Weights of a small transformer language model.
Size: 5 heads of 64, MLP 1920 GELU, vocabulary 8192.
Architecture: LayerNorm before each block, learned positions, untied embeddings.
Training: a variant of Muon for these matrices, 295M tokens, 4679 steps.
Each number is 500 + 40 x the weight over its row's rms, rounded and kept within 0 to 999. Layers, rows and columns count from 0. Numbers have three digits each. The size before them is the row's rms in percent of the matrix's.

# o: layer 5 attention output (transposed), 320x320, rms 0.0832, rows 226-255, columns 80-159
# v: layer 5 attention value, 320x320, rms 0.098, rows 227-255, columns 80-159
# q: layer 5 attention query, 320x320, rms 0.0987, rows 256-307, columns 80-159
# k: layer 5 attention key, 320x320, rms 0.0939, rows 256-307, columns 80-159
o226 081:513483479549561506445520535447518526441582511554596547487549459412481486507516538491527483495463554528456505474571465531526451552510439469482469542480529518532465519581480470543526463453484557425543447566519542460439524485528459564460490496
v227 084:455558493514575519508442488506413533480505583507517501506524481440522543452502566449495501474457461484456447485543571535539545508430498470468499515542521432454449492500456469513497554510504549462425531499545523414486528502553536440444460612
o227 080:462482537439542528453467493492555482457503528470474511430576491547447477570410450499530436422539529466462452461434508528514429489519540515413536469554518448465591510524542491525418404532517518528544498552465472523544559498503536537469543463
v228 086:524489519491596471504442473551461529505556536507470468454542455466462511497485466486489478442503456521450439534511507576497483472444509522441522518486520452492466498470461484493532547544497513489488494456479545446460565481532456533551471564
o228 088:541512487481507502492541429532542495500511500532502439498526560547473508429442411489512523443534455426576521525506529508500496471493541534487506473514492547423582432484564444511450480545520529551468492506537462513538565519450486586485498492
v229 088:483498552503473470421498496571425440476486524534485583456540535479543518470520579500585555549520549515505507461474457495542469500462543496463466434471494534453446525451512531426431484502469450533460468498518504445433457490489547525475536494
o229 088:543565511513519553521503576521499510482503502465511482498438571474520502508551488475532461499520424502503530509471551484448475473547471495527438586563516453403473480532485473499540522507509513458511473529525462426456558522505502503515516455
v230 092:570487497553503499571445513435529481520498495484532459537509512512560414487551559489480498492531448448546520514507440371532480475612511468555445500504489514584460519523533479476529564498467507548494494557522465510508424488442517488568404521
o230 085:425536456514469513523421528520466500552500509463574529505513521516526521468448527539510500496545556505468468491545601455443527470522547456519484453536502466540496487579430524510512476513543475504448512533491525511542463510527432562527568543
v231 105:444520527497473559540488486487475503522522488478502459556520595478495478510516438555441492577529475500543518547541446564527478514520514539431468589477478546499493532513488445436436463452493494544463520476472453628453509550499464493535531579
o231 100:443557497523474477539455533527540495521458558473496473517496493463547482526381548493503522506548481508480538529432518471498525561523592487511478435409554458488505517486474611634552545490497510512480489541484580555572478513512468496441496544
v232 086:368542467455566425488501545518523521434527568452436486483536543505415442551469547457553541513538533458500537541523478433475535432496478492540494521517515571396460562505503438515525510517565542552518484520521503463449514469530503488439448521
o232 088:615478511538493532501509497484544483496456489503511549559518467519489557526535487555480472470554420432481507461549533489576502511402568497500523512487493458496519398435465517458439539464515518514508504474491489474485484506510521502554534559
v233 083:479521470506544513523527437516503544535493496565525456466496450519463565479517422508577514487413524529479446546489548532448499496519525572505516486479569504492424512478484521495487469478503462540535548452570555479466507530549456566413486489
o233 081:532560484507507514566455564429506515469568536483486550503553470476614537548471560508547476440530433509593644477551509523459499453530513481489532527442538539503467543473455508428507467530537462536496540508510487520488503509506503485474498545
v234 097:486498539485513540538471415558534482557499531526545537491476578457543519531503514526577488523480558458547490489486497638561490553524458522504503485512468481486452450481482529559484483486517546440392493514491467545496492515476508405555552509
o234 094:558558527466538451502478597525536530470538432542483505441497456499514464483483506477451467474507487531477530506439435502486472493498481481525488486470507426452478496485525534503592508556544513481598565495467486503488486496514546495441618471
v235 082:500545490498429517553464560553534562536520512494502539517523524467493574528477496442540487499524500511414527521486434515431538528566551450541547456538454514474494519491534544474466501536463512527419575459521519511439484478506581470498553419
o235 081:490446512468493459515519433474517450489543520545514532433522471508488512514506489487537569495489461483530495393521626484476425392491475527513527539500541532433452426515461560463530510435470503517546461532458502483440445471479498506480525518
v236 081:501453487543562491535486513535427479478550492498478483501474504533494530480592551482512534500517422552465541537503518436488452472515519481519516529598500478459471446494517522578531448481557481495467509477467489480436518466455493504514464505
o236 077:552511537455477506474523467494542594459470514404548395552522512525462469537445472472514496431488491507492467542569434564560552407454463513527480466482463474516490531539461398469455530499406525480498542515584556498525495496532476539502532501
v237 089:550552498453564502550487479495498510475524491456492474517506430449540498523519485419532520503443541481508495536478494493445521492532523522459533485488429483429492475513437445565486438519462561505548489491482516508511581448613465415449458434
o237 085:524487450528592501542463542575516571519457493534476571460470541531494585465417467521544494445523464431503545521506505475533531512552544586517484538461531543522511467460536451535419438522575530483496491546542507484497479576536420549508509521
v238 095:561414475559517436474557502453482519487518484436502479540503519510485468481531470473496478550536479479469551519473411541527523510516426462528547451577488557470491463462498483457528580578417492480557520465549469481499484619430515577538495475
o238 092:508470505447464483507503453513521484465496531539523521482485492517443502469511480512473554449408529560543495482510519479471560496483483598554485440465548543498508458538576468505511533486515504557538538512500471488392476432533493495541475463
v239 084:519573555424479435467500455556604562507451509465503491480438557475492496494529511504447495422486563480462517464470522556464511516439461409507518470462505505452488473450520526531610506509513441483441447485450529490508498589520571443473490541
o239 084:488503540537476478528492458533531468572537463553422511476485485457535564528453426502555620484444519537556500500545511457577495514538423566479523528514550501461515472527501495475468485462468466580459557519545563414470457546512432465521572525
v240 081:458478532448485426547532479491506507506472496538505499549469527491469492543461484511474465483467504458493415493439501540441550471489505506501542497510511500591486567528571476473441547424525528492448550514523437527497480487575519509507535591
o240 081:507535436544553526482495516494503554535498481462512601494518490523494491447511529427480501573514474541486544520618527472499507500549486430455478472515505532465502545489487469483517477525508513493515456463451528517495528547413438518504529460
v241 092:567528429450513496527456524502529483569546474438508487476436428508437492522420564418512493446507531467495528564517543462498525420512523474554511511538528513577463497484450458513552537547528506520440551489485571512582521502495470558482524593
o241 090:489507569520505511517494441501568493500471503514536468510567512488492443479479514559425475429463549458533455427535515436506499502473550534538566452488449475485521397527526480457420509476527521509575521458542472442500462505487415499548447465
v242 089:611447475519444417517471521467545437532524546469532479581505531442516528494539593550489518516454435536546487545503475530508485513499481559548496573417446543578508468539496536526516461455432544427576565530503437555490518509505486519472610559
o242 087:455575438507515548482513561468437528448486492590608493498414484499526547438511621476527421534471517507497468486538503470516493508601539464523517461426470513515481515517544539483463492433550522441477570515487453539489463485520515507566496476
v243 089:579492441479549546594512474479474497529469519523502454500499460504431490503478455489488464526526481506501503575532496478458458499467459416488468509556488489503492517542520537545536553451508499423472544510446526509519505528475466519505475532
o243 088:463506539495472464468491470453531534477465450468427573419499468539495507546467526445419494406452526535492503430488472480505533582477494549551561468545556490491469466453516525457500567515455468533454493496530499572475482495497399478537485497
v244 092:546522499558503491428554481517561488558489480478509494466546490450434470504543523492518457453480531456532526533505518555432523545546513498511470534474521534470463539480480577464539568489491565516558559530529526437486526497498540529529470498
o244 092:489525518481442472535574486485531484419580552540490457464521557520521485477569505573522526451505482454510523476466511465485558448496485510503476503503474574460556481475523506488476473540518483541502496460528544512470469535500496525471490463
v245 086:482532489446486461479468475537512458518541446611477473486512541489418512526524498469438557433427512506525554541473503596486512550516480506529479433494466498489538417485509523508450522573501575508559540519554464407469528514515470498483520507
o245 088:521521511504502494571540394448569459484526491508519502431531458500511525495455475587512476478547528502462506460499497500512531562466453413441547602481499615501453511470494448457577453483505460530466515443510575531506488426480544461452491461
v246 093:554479561485541483485538455538485454460501515440449494564470517529494474552511492558550473422495496537461501496566432498483487533497485586513508525492515519490492515485509504505547495474465464561511531509519443479519508515497507504515429531
o246 089:495501506528512497492482467525589518460513524492495459488530483544483534451477410489489471563505518468484507499514528558475488557486476488493449484480499534443513426509527516502513405500496538551536551477503569383507483502517492473406511500
v247 085:531415459479519452499504498533472472446507449490517545519512433522514548534475432479488512574529510555544519447549510562509499457537503436440481479579481565498508477456418547526578471496570565509517441516498521482508502491429526520474496562
o247 085:510537576506502546492537492532503479487518601499519455505415459435485524481540561556523575430530527459540455540443497593546503573467467531432521488504470409549467477535557476520502493532521423457523474439542508525507503483598453524448471520
v248 094:546542498577528482456517507532547460485508452385493480541509494469506470549567521410531507474486480495516496488511560524499479455489550536530543448411504579549499415492510506521468571539496474460438564527526513486551506488522497507475534544
o248 086:470504403495454503473506472463489497549471493544597518508529481502436466451497519581488506438426534420548517478574513541442500495497507426522518505490473532486517547485480519490420487415525591478513500425509539525460473480500582549532471454
v249 087:580489493483453505480480526523476471514497469562471589550448547462460429497475521498531449463473481505512488483512558422466556482498460486498457545408563513458512444472558512565557492500466502542454495498495482490531492537466479528503489539
o249 088:408563485523469444463482498514532486456488494401530449517527519557489518500419501503478562484580485546412492562443500527541493480562539509465504492464480531482440539494486509417476516505539514506511531491432495515426489486466468510544519453
v250 084:564568485536476451443486517530468511472503521392484586449520580527463419474483514473464503568532548517502524538547452531474490485466475522491565470475456579535494495520480437554503489462447499563503513513474527421491421524480511526499422513
o250 084:397501539492471491493505508521480491531463504498554371502493515519467500527544429515553532492493463512424532484498511460505513535533466488480464510540535502509488558483565558445526496523491487508537467540502516411439423517472551434482518491
v251 089:392565444466505532434499500474457497461505479462509549487507474540567513526496473444503569540663421554534479514450498469492512431521563466473528486522491469456522444504476483560477448445511529511535517464457481516499448505526511501482450483
o251 083:481439567526461456514529498511546517430491510567510537589444472514513446487484523509540422477519438488510550557492574475477493426472501535561476492555513459488515510464488532512466526508531496490512461528458480489489533536486476524419538556
v252 092:432587564531517490508511479565494476437441566516512507522482594446541470538522440486522558466493475507522564477485378426567541502479509512462472485512523521449558548516508498543539571446527462530497523470478506520477484493459490541499523547
o252 094:449442539487485443452513581504535499503609418408485500538538527542509525471519513488481498527530471517459457572511500503531460507500461536488540511479499438545552463489522509544523530458483446464553508506473476493509420482516546515462525559
v253 090:495546480416499493520536465501511504505541461514500430531513562458482489466530431481421501529510598526568436514574478517550538504509480533529505569462526525564582579503477432505495521501571454486514537509521438551467422511446454497543482530
o253 086:487438549558490517483471515520495437483455443439547546465468477523474522575447614499482418528452482469485563482555522420472502589473535469509534452568487532512557506492483467453508487434517497470478525501432492554582521485534455506502472492
v254 086:536488401500589464461492513513435482439486504510477444538446503498529543487496504536452502554502465512510524503448486443536492534512571491585478514494506491469518494507475490551442503518496460560498515501479491484496535526518553537499554440
o254 087:479482561496448465476464479474584481439475529488575508550558487409393494516546483455510434424533469506518514484499495500480510462500502502508512446535484501590514464508452503521545429490521532458497513532535531526545430449453474512458452489
v255 084:518508482589480477530512520487475441465533487548477495539522459540510522502517497547518467522547447455465513571486527484487460501502466500549537458445462546489446526524438425509480486431539488566518422448532447530521500504546567517444513533
o255 083:483486528486530477495533543541431463558453537438534571548488494534568490555526483472500508483474479485530469490536424527506470554494555495452485419575540459468511483491569591543556528535531487564497537473428516474460489472524462507506531495
q256 095:488528466455543507472418476533525439498525507499507452529525535529500520538481576500524539485506394526464527486509453503491462492506486461552450505483440464516565476471567575517475513543493484525497482593459492517500577513496539492530543540
k256 094:505558501521511539524560515569532510567456521458546539527453514458437459519520490435409494548524483530533534434470550552479570444460524529515528465524460523524592517598499511521505478448450537495454441550453441454503406512441499522536519463
q257 088:464500466508615513520527468490520491474444519588554521524452509501504466533537547490482510519479566442444556537582517549479446500467498509494500475429587483502501462492426536505491494512451529523512546496427448514475538394468523522419474500
k257 090:512461497502500479485440481486503506516518527482547511465555471472506458540553490482467633561489559518571462444414488475521455512508471510493586436542575477461490530507511542479492480466498531531500509499475364497519513503527484457447537540
q258 098:543501495525527463468480460459486500514478467466539488523452517526492475535484520459496522531469423463458456487487495510502440510510421533515540498531522581448465513495587570535557547593479519448455504452474536577510530489530479469502466459
k258 095:430499561518515549477524533513495477450585494511482552585535481506475547453517503518496460505577612542560518488496428472560517545457517517465637527448556494481453503542438492490469450496467497462481481557470466489469462482468463531421525516
q259 089:523527485454563409456504472511483456483486581452497521539481540513536507576458504528463613468484500492494520481539462499482529457519539501477520465492504554479486533457541492541506411524504466465520522508390476474524561530498525421535566449
k259 087:501474574520500501486530479484548609454505499468460462545465520538485471478544458570475558475548482459477539501486483508474526544451597566482467508546483509567508503515490529486504489493521511388459574474438446512511578498596480468469507414
q260 094:460493407549509437448492476560505517495457459526521537459457578521536509477546498459449490550478479489538454491505501523549519436498527498542541503416513572531506506522551578533464443523508554505494471509371501432532540514478507478497471521
k260 094:465516559487513515474473576442464547491521498565548548475511506488518500385579452498544504544584512451540491528538515513542493534528379514458421535450444510500466432477464450497489509507470462474504495575617494507549495486551450525435510567
q261 089:399499462529561560515450512537482475491507466527414510461483424500466503491530532564496521393480445486496553573486510525429532481484573513540550493618507435548484460535494575505540443512463441440560567534512487525507530494512485516495501464
k261 091:516513533482506440517442434489558517490497558510465514512445578465426503518504453540505526494406507507475494476516534494463546517537500493444383524471583520466532432556474459473484515470440470534587451568507511466586464454443491480510556457
q262 087:558523533501538487539532515433483425476530502493548463563458490492495557557546501518485485522493545451482564472570547482465616477596507464435515505439451467459455481503510473477506491480473566574467450482529503511481487487527505531596508498
k262 087:493458469466462542486548487586477499468413442545551557599509471506445464439490511452450561431501489486512472458461512522499467519540544402570507533500445429542488515542505467553481526478529551538525522507524563519458483488505481524466480546
q263 090:512545520525523553484456468511507484482536437491523489516537564505507491499516420418485455487546468600532517477499508552466524493453500455522571557450505519545559422588498468522383528483527410447472551384507455473469448520440430475503555452
k263 092:520528548492463462494507489443511544502546498538482461528454489547479508492458507544498482400481556499478440478540524461471437510435510532486590531467439464479547502604512504476526505489506570457466477506515498494561473429533488491515513530
q264 087:534512519583509467528491485521531491537517472510485465467521537583479460526526527416447503443504502504538541532472538457477537446503583461467453475561477582508493496528456499449507508527543490516492478474515503509508499491474545546423528512
k264 085:492570445439553534536518505476453522476458508494470497494568491474541505494473520547527487454522471497539545495474554491479499579495559492532468536458532551564468526491441488524399470522474597551463451458529493460443577477509472571525477517
q265 091:461499625518539449479523540514489505490477524401528524469437509533453470528530485446440455487439517463520475479533463503519523536475481515534529447465483469497460528540542482394489567552537554580508465517523470484518496409496484522561511561
k265 090:574484490473497517451463512608479473522537503559544507523517479446570513601470561519532544443484501492499509490484477497471507520531483417480513482494536495495503489603439432483465454515552478500458477414472456476429518539521456457504599543
q266 091:526496489490563477469496532570497563499520510474533567594519488469469482537482472476508438451542523452411533509525535449545487485510420529438551488490540521454622494523527475557478410546545474526539450515478525537525449494468542463459525502
k266 093:546473520500387468474513517506474507498489484534507460520535513543483560475535456519481508466435454528534482500504414499441478482509416486465521462442495429528446475519513503549577492557512552487511571473444520473552531527458481514522436504
q267 093:492528531453495493445389511486582515493511533545506544479492599493458502510547514448497533520493418514577509471462483543473433486539512477522493536482489460564549484486504526518505489535452454449487451437489460475514499581506534620605501455
k267 092:514446494477445478526486501538461576577533441572448503467540481532520527429551484502531456523447571448503461546466516446499538536538500561523453520513436493499536493488461507497498550570538505414490558472522411443436537530555550529456470550
q268 090:511587535499470528469435571383513534530470534494442488508539538505464518569512498569512432540490464460557540501536579511474506539462496530524502484468604500526512461612505419501505442408470580492556485602459411450558419516472461524556429452
k268 093:482462429485541485508412454522551497446500452522514546507464494545493557469553556493546513525507547501513533481499479504496461493469481489495546540474417487559436480536513501510590481479478537500522462624547493528500528506475539474490483484
q269 089:545492513428521478470532493510519477458463443508505491486434536493528415563503511565419521491539480463503493555526458457457493439497513534481577490515498450502514422450485445537524519430552505468524440535454464506518484508496528547522525501
k269 086:460548508452552494570535424528503463520489572446515508539505458557491542494472551473448557529476480468448560384442439560485551489543493541489582389453510539494547484518571522491533507474470517477417496459466518452482482510560433426496491526
q270 089:494501505606493475571502491524499545521513417454421474506528476445472486498555475535501584527496472508555528429486468546493471490510470454490459540520464497496520532559483557487435460528470494506424466532418513490528488459511550575509555517
k270 090:527419517467514495475509465446514458470457521469437531449558452506558488580466528550547444568483512526493456555475565543525415516482488464520581449486459542467488451533551547505563550487625459456523492523571477492463548486475556512457487503
q271 093:480516440497574507471545530548474436546517530447481548470459445450508546478496570519488485565501529504480509454502498506520530495486504456490495568552446527487584495573517470470540511562490452483474494495460511471462544569494503556539496515
k271 097:478566535600529468572523524484581492503400532522492419459496499555485496590459524553508528533520591468516514521488453449471492478525480498524532472460494455564513503548521597495450483530481433494490483445500433503487523495495557498468473510
q272 090:481494520524514469551468502577489449454508527478504440528483532442461549529545499522527433472484532507529375484433534506542498472529563492496531496447530475463495439446527533485554485523470478480470423523507376540473513510530440508570563549
k272 091:489501551542482506456547521440493422556467435450413483476482499500502466446436473580462521481492545548470456439480525483473532496479499447499455503565409524522420516434495509438393556504507563515544513473504483500537487465528468531507473489
q273 092:588471449494449539498550416530571516554539518521516462511553511537454454494448537527422503518501458533492577426476482488426494501473540557443486530475508538570434527549467511515569490430461492533520455519518463428543504565483507511458505520
k273 091:491480520503561498496446496500462510484468479524513560588577461478538519456504406450533506486526514384473535523403613554497420530536501512494516444533512484535416487616507510452482522532480483531450513560442516538491479540434424498483492568
q274 098:512537603498468443538523517440463470544533552505503491489450512404528498480458474468550490466453505494499497548547476473506487505505546521502495546505534486520560431466503485590462489498488493478541507535546425545425452519541573491509555438
k274 097:462452524478525526428575498432473464482532452469461443453488482496498506472516537506470460513508506444455524607497546504429468551505572525477424534485430491515462524358492504456556457498484469443506532498529544435502536490488485496490539470
q275 093:509524580496560547521507439507474540526469492485492455490504502566544528544540480494478512601543517546532501434488491464510474471484560421505519432562447529437456485496476469512474477550449538536522533505466439521488508400545506502520463489
k275 096:515457506478468524495498519431537558446534497492529538479468575492574498509479529546533604504512418553466511493490431498533479468540504501478486505399474449568539487448514518544479453481522430448514475520499528471522469459508473461596568497
q276 093:464499501535482533479587418518532454476499425541481452553504502514507537547445502522567447462482596492489529546488527455585438462534514446518514460545536504488432427466539461524461450459485505574529472556476546574485505559472528541473497463
k276 092:491467405489513487498475580488455494587536504480515512461574487494506542519549470511521469495532459444551514572521452565480486528485509493527482466506481461529497536491526462464533492487536538557491477620469530418525419481519531447525428457
q277 092:469545502572460532476544480473487487506485543500498534454555550552528459444446478559460454470467522469399469572460424526478528418484492516446494489468530478444563494478547445479546395491480544495533482492494510475442492405452553414493522513
k277 091:525459523509457551493490497535469430559436461462503518549503459443573495449498560501419547521540506482496459410588510500432496484525598533497482528522525481511509504522570509561557464566473528449480529509500517510522523556501489503500570449
q278 094:546455484580415558479496489580508509550497514472560487502509470520421486577529601550448493503507470461522438498510511505489508510373453431510419429504526460574502441500501536497549526463467507505463540464448473538449557543515482412547453486
k278 098:492507508458486500451506563497443473516547502533479506496521542522526466579477492493572459523573447425453548498513510500487467468531526531474524494557505573485528502513494533477502419525512552450550511455472428431512495510504563523478507538
q279 097:544647537403506512484524565511503494491457509493511531502523466506556524424431518531446470514507491489445516545506544454572532481530459497472501537471552443467499470511444445498527524488493498531483563507534528460436518476531524518540495492
k279 101:558460515480498476587502516560454564504474427465539492620508480504544513506551418465473474557510451531580556596550500488495487525564519503508466553570592495513516546473417473502445479558540478496557478539541578478540492510470505541515521435
q280 098:486504483486473451472559536449547527507461431552450523448504513446485481529508509513449505582562449527503454375457484526516481459562526431438460459458540492516480536557479531537545518602538500461503486496451491555452546524473498456432502520
k280 098:462492544540524506548471451463498488497481546587459515395450487513507459441538541482510575548454505508488507453531436429459518472475499550561473493531545494484544480476554525508467446587529434498524515539453452484496493449539518467467542504
q281 092:512529488492399492425521488520533456452490487477480468465457461449498548490451560483539591465522447505480483527498526467434559475508528528420452444550520522521518533506557457485490510427407501521529469464498541557505452454563547558512531447
k281 095:531543463538538551504516529523433532516419570481517514456534455583513491516495535459444499480483547487452494529532540524535521508512514512504425494552491555518499502471482483485491499537460472472464512487505556529550569503453520454502538528
q282 090:504472542505459494477535494473473536494572518481529428477437473572484479497413433490519557502593539521466498455456499586467501440502558588550518434413451549515528538459557520475492476448544488498474521527472392560486518530485458479558442446
k282 090:492508520506545519456545460570458506489495494453468470471447554446511459470537481525509492504501539551485500520485549488548509516502546474597540438521469467415412510489456494501436529533535529579532512526405450499524511511505450453508596478
q283 098:475473506526539449546503469528464484492484470582531504545599524518545508455555435486485481523495537436549457496525455496536537497459519536509511493425570470444490434500503404578504475532526503465545463427548489523557554590482487482437463448
k283 093:512551576493585528497464590456514410555476471436492519529502493484509462496467485538549491514451473465516480553547484471557521516467478477552534467501537462536435500447441540522523480499526493460459481501546548468483427448525520500472504536
q284 092:561503508520438551481470505512535495541483482492559570535536544472480443489459508495454538342567459469489461475500496551543469519517537555458485468529450496450448491475488435506502477519501568531490553463439458460530541400362422525548491508
k284 093:540433582485468533508413519546479527528489505530525536544545428544507503483512469432523482504497515504520558493576526554474511580601463522519486498535494393503489514548561504535529478451560499515446479419436504543452481452434505468516556504
q285 091:569445528426509461499455494446446510467558502498482500560502472510487491520454612543501558510483458489468514492541481488564514447558501504512457565473522494450430458468517535458489464525517451483541474494542491492504501534471428471517561480
k285 093:487524527497520455528488531480518541485502501420487588506541521527451523468550461497548518493502453534489486499517477523528596579506498524479461553497473463545497483519431463549521473465548576483472511482466490537508533496460557489444498529
q286 095:553564480570579508452518460511539480484485547493510414474488477493493559508480445466488570499485507550494489489533485488499561490529522524538450612504474409516520492529553511558518487546503437431459503497462483468519549487498482508464518500
k286 093:446433501501532451502451531505486450428562483494476469530473540513481573454545583502533548462491560494457589534532500488418542534417473462583556479553543447516481469540512493493481536591510471523474535454511463482456499611545525534503542522
q287 089:515542608458533565464523479510458501527504430479474572486456532500542577552445442530464473556503468545462460447481502540536492572480551416546484475433502577467383509544511502525594471478596480509471460556545499556555498460565465501520518480
k287 088:470468487540564507514567569445497458509515527508504407441507447444519518510575529547526498515453544476467530459484484486491443496425469520532477499483549541505505456479527462548511476493508480475463420555512535520443543492474571481554488469
q288 096:554478497554558448441438529549437462535530519498512407538502473481464486502510464516510473443510486538488550525442491497462502526503473435444476484429466532500514547487513425482432506466502500482528503524488453549546500480473557506554488518
k288 096:500442493471498466492436469539517534534564510478494482518482538565440504508522515493486520517506498458479505473525505555562460527528436499574481485544459493525525436508511557561524426455450517411488470512525436532501539434515409526459530541
q289 093:512532522526559490430503521505478501489482499522509461490514513531530496551434550520467435400487518437558446525449529511426515486499507523486510521556528518522508477517537554438537467510479518505483538394528426489501594546564482489490496473
k289 093:538503522569559497565535425463529505538497529479535506499523512517475511493555489543505508490483436531568494521430526403559486576537504506533549511463480545470474518458553500522462607447524569562526512390502488498514396524457459496496563504
q290 091:437470439519464450480553506524469485564524519517537515465457497466456442535496519539437559576521493547491467579524496548453547545516519487497528433513510490457497442565470481468540454500504464494482521483468607453416515470478464510490482485
k290 087:490448539561505464547533441500525513483500466500516456496557524524465444434415450479514528526427531493554603525534502483520419458524542560513427461524556489519492550524490503533457553562526520505495509498560528562569522411485477500556495551
q291 088:549442562498517477557423495499488550498507511515511432541476464415532429522542464491448453488568524439487502460524490468542524512462431550497564526515481502462480487604561485495483510488525530484493594442488431488462595477579504596419470513
k291 095:501529515484510505493474465521472498520587516464511501514546507584456515483432473522547555462531478485462518506469516553518556526545480490507465492495464498471486452516509451516500516524481485509450481432459521518513491516497477426536607510
q292 089:460479510461519521515545510472544462562511430488491475465532494466498591509555560472513511456504536494536476462558447518486441466479500501495487477514538494542420484508487506524415528487477467507492459512517449512497542503479508463521506463
k292 091:424485489492529545536428521504476433484485541519502549570442528503477470548507547515572504509442421526449518513504522491505468500492509463478506536504533470505519489585472502548512428458498494546541501543493425498550472481467493492513430524
q293 100:503465547440479462543502462471494448489484493476465468432512514526550440527385482514563505560525490500490508514492524443506513477432527513463607502527538482458470519515480489474503504528508530486552558513400459556505457507494504525525497511
k293 097:558556537465439510539499513493580522496560536404441474512487452550504508484412556549471543563523467528472472538473477525473536532544528512481624496503560463517543475449462459475527508483523514570464529511576426451414545566504504444460534465
q294 091:546511489432468537530524528500453463438436583526415428511473526479475528467574536443523503549504456507478526517490516535479488509453457465502500492627479527488537530515446502529480509434458526499519522521511453506450479472481507419427535519
k294 094:502490478537464522468548484508511521553508491416454535552489506527540524544395526466491587470474484506515564433486478536489524495430515540520488566468497449435528461522504528499514555540490443459543509573492558486517495434578487471477567522
q295 094:483487553496476483480503531525463520564476505527483521440506435515487544505478539517513571480590503519583487429489467464455500454495464540545535506508502453503512588562576564523477456535509480511526509465585623569511505497442510532517459510
k295 090:495513540531529519527475489497503516483504515493472498417505520532483474512498475502553514605580544403453535557497552473478489496547497473513558481518537574488573493488533411527510473545449499513487497523544582493555522499475516488537414496
q296 094:522489568542496519531504553537490548474428418511534576492464440431511510453475495479422420515426511504463507452564489443448532543526501525500449538504497601491496540499526469472492539551472470502513531533455499509526575485538459546483468442
k296 092:529564523472501512497494567503577522536553500578520496452493507465523443534488438442532508415504444581497508513488514488457468429558483474498441495500516511461555522497495507527590466459511529472497431557485497496524424585509523533516520556
q297 101:527501476503543466473522488554512486499537530463488453434518480508502529454547422485530577481534484516502531475513550482487535480507517418540603446471461513504486470523449497481499456513484535556483437493430532450476517496410522494490478471
k297 091:499477482504535444459543450494471512452416585524512499603508459540544425538480530483456576485522467512518504461429539556500475511442503477452476434423518533596500500535590453520513544455476469569500487581555490562474475514580516511520481511
q298 088:511521495551540489526498503535623442476475441501473544519468525502549520529496545485553486494518585540558540533401495533489429512545524464479463465468590489496509524504534478543471460516470545504534495538483475509540480477483471441458481497
k298 094:491439504537533485432519506529420545518515459498527579460522472489514549472528473545485491469517501544575484420468488466518524397527575406522523446501512489514468507456503529471551542516494463519505513520453438498496528558508486524514502526
q299 090:496501478517523457535479521496363497440459515540506503485531498574512514531490503432451494455555492542550538489599509489428489440420468429563491486538546478499474539567444551550525538523474527528467461518486459564447499573512440531510451494
k299 090:521525497499480474477515485517593488484505527492582524524575483443452463452477533480537514537501506546539483419521525533489542503584478540467490511486520468488504424570517464446517521523546492467507503474427473513447520462456492509503492530
q300 089:589520539504544515472546515507504462549504507500489500473442475501528480499525513552473523499490424554527442472539489524597468486543470495510496547498439493484497524474579508459521459518540526496414493440536529525517476501570574425503536583
k300 090:455438541503542500532547488497455452544534413488518546511526511499467417468507445434404494478581563454533505538521505484548522504481450448508502515511429526500519459523566466537521513512568519493521429459525508523426491511431552496549468458
q301 090:543547478544462459520498431501454435516496533501507572532500470456499406454544499512519578575465571559539472448496496499431552498465580502490555517455494526606519470508546478482509545513500457574488477479591431557417524498503510513538504535
k301 092:478483478521557467449499567467562520561527514515469429485508517488486585495488603586503517398533422470509518501447556508434459489504528481485459438509526484479510461506545524503495463512492541538477490479461525495515455553496510540496487412
q302 093:499472494530496584494589435497473465449449516488426480504401470491448548454480510459464479490491504457474483503497472478410485590499515519537497495510495547534484542563551497517557485588492545465526482459505421443477490545473472483492565508
k302 091:487564477516536451461541561452429493533592462495527467509508464523495467416503593497494481547477456456608466483448490523513514480475482480483448528489460506520478507554544515506497539489491491435487523499530462588519502525458592443514562494
q303 090:511506509479530443431451480482465478489556536539516504538587550480496519507451513490495471516509524437547432483453547512526501484541480414471459479491435426528500491498523505494502473502477540430494475442499507536481502511492496528475568536
k303 090:496473497521480469496473515560480519514490471482604484479434498490468513437463496545465514456493533501521511528490503490491534531546528539450503560445414562586541486405540508526508493474405451526471468388498481565549508493412571493441503563
q304 099:533574500553466447468487515486469599472517507515519510464467484554563493438435531539541509445518520460532440573527555497513453528517451577493598473514524519517389464554516475434536530574459519492452445485497485510481529570501500519480546592
k304 097:554535509600510481448454483522469500477549501462470468516543439515525517429477473476516527528551588504548535504503577512506577462557518477546503511492443570473514579568553518525533488470507536488456530410487548509462489522482461489382449460
q305 095:537543544515494477557551481437523493514477636527445458470502495519528577490460490481457524509484441556509584479459574534481489496517466470450444435509480474486543543431474562515524531424502518489501525508487563538448577491461468443415527536
k305 095:495443438534499501446548526564504497459460557496556519475499484443484533513519503560514561530477447505429526548473481458499545513443493594491448440568495497502507488336505478463517490490499466583514507549401494498548509523561552541428460465
q306 093:571557560512427488459547502511492572459467493482466507430527488526521444493546463443492538478449499500491544466450464468546451527422489524536562556514522507446526503544487449494506481539435475558501559465516504492491483469546504478505531469
k306 093:439515464517478565490482486495493506507498509579439490465452500478478528416557503529496465568494557539473507511480550493450485494536460549472495488524540508518498505538539474541523502501466501454464535466451537550559539516499516467520487531
q307 089:479550469474493540476471485575476502512442575486533518448569498469610519542508469471553530523470452468525513491441475490518458552537453458455508472545529506489476490485457470469499497459549507521613449478549546543465511552487475529474517485
k307 091:519433496479518506460567488553552477498526424455506551548506462598508532585507560564448477596509502426487607579511573547482555476493440508436435498450546517470482521478456529493554540468419529503475461494508502424508501449538558466492499518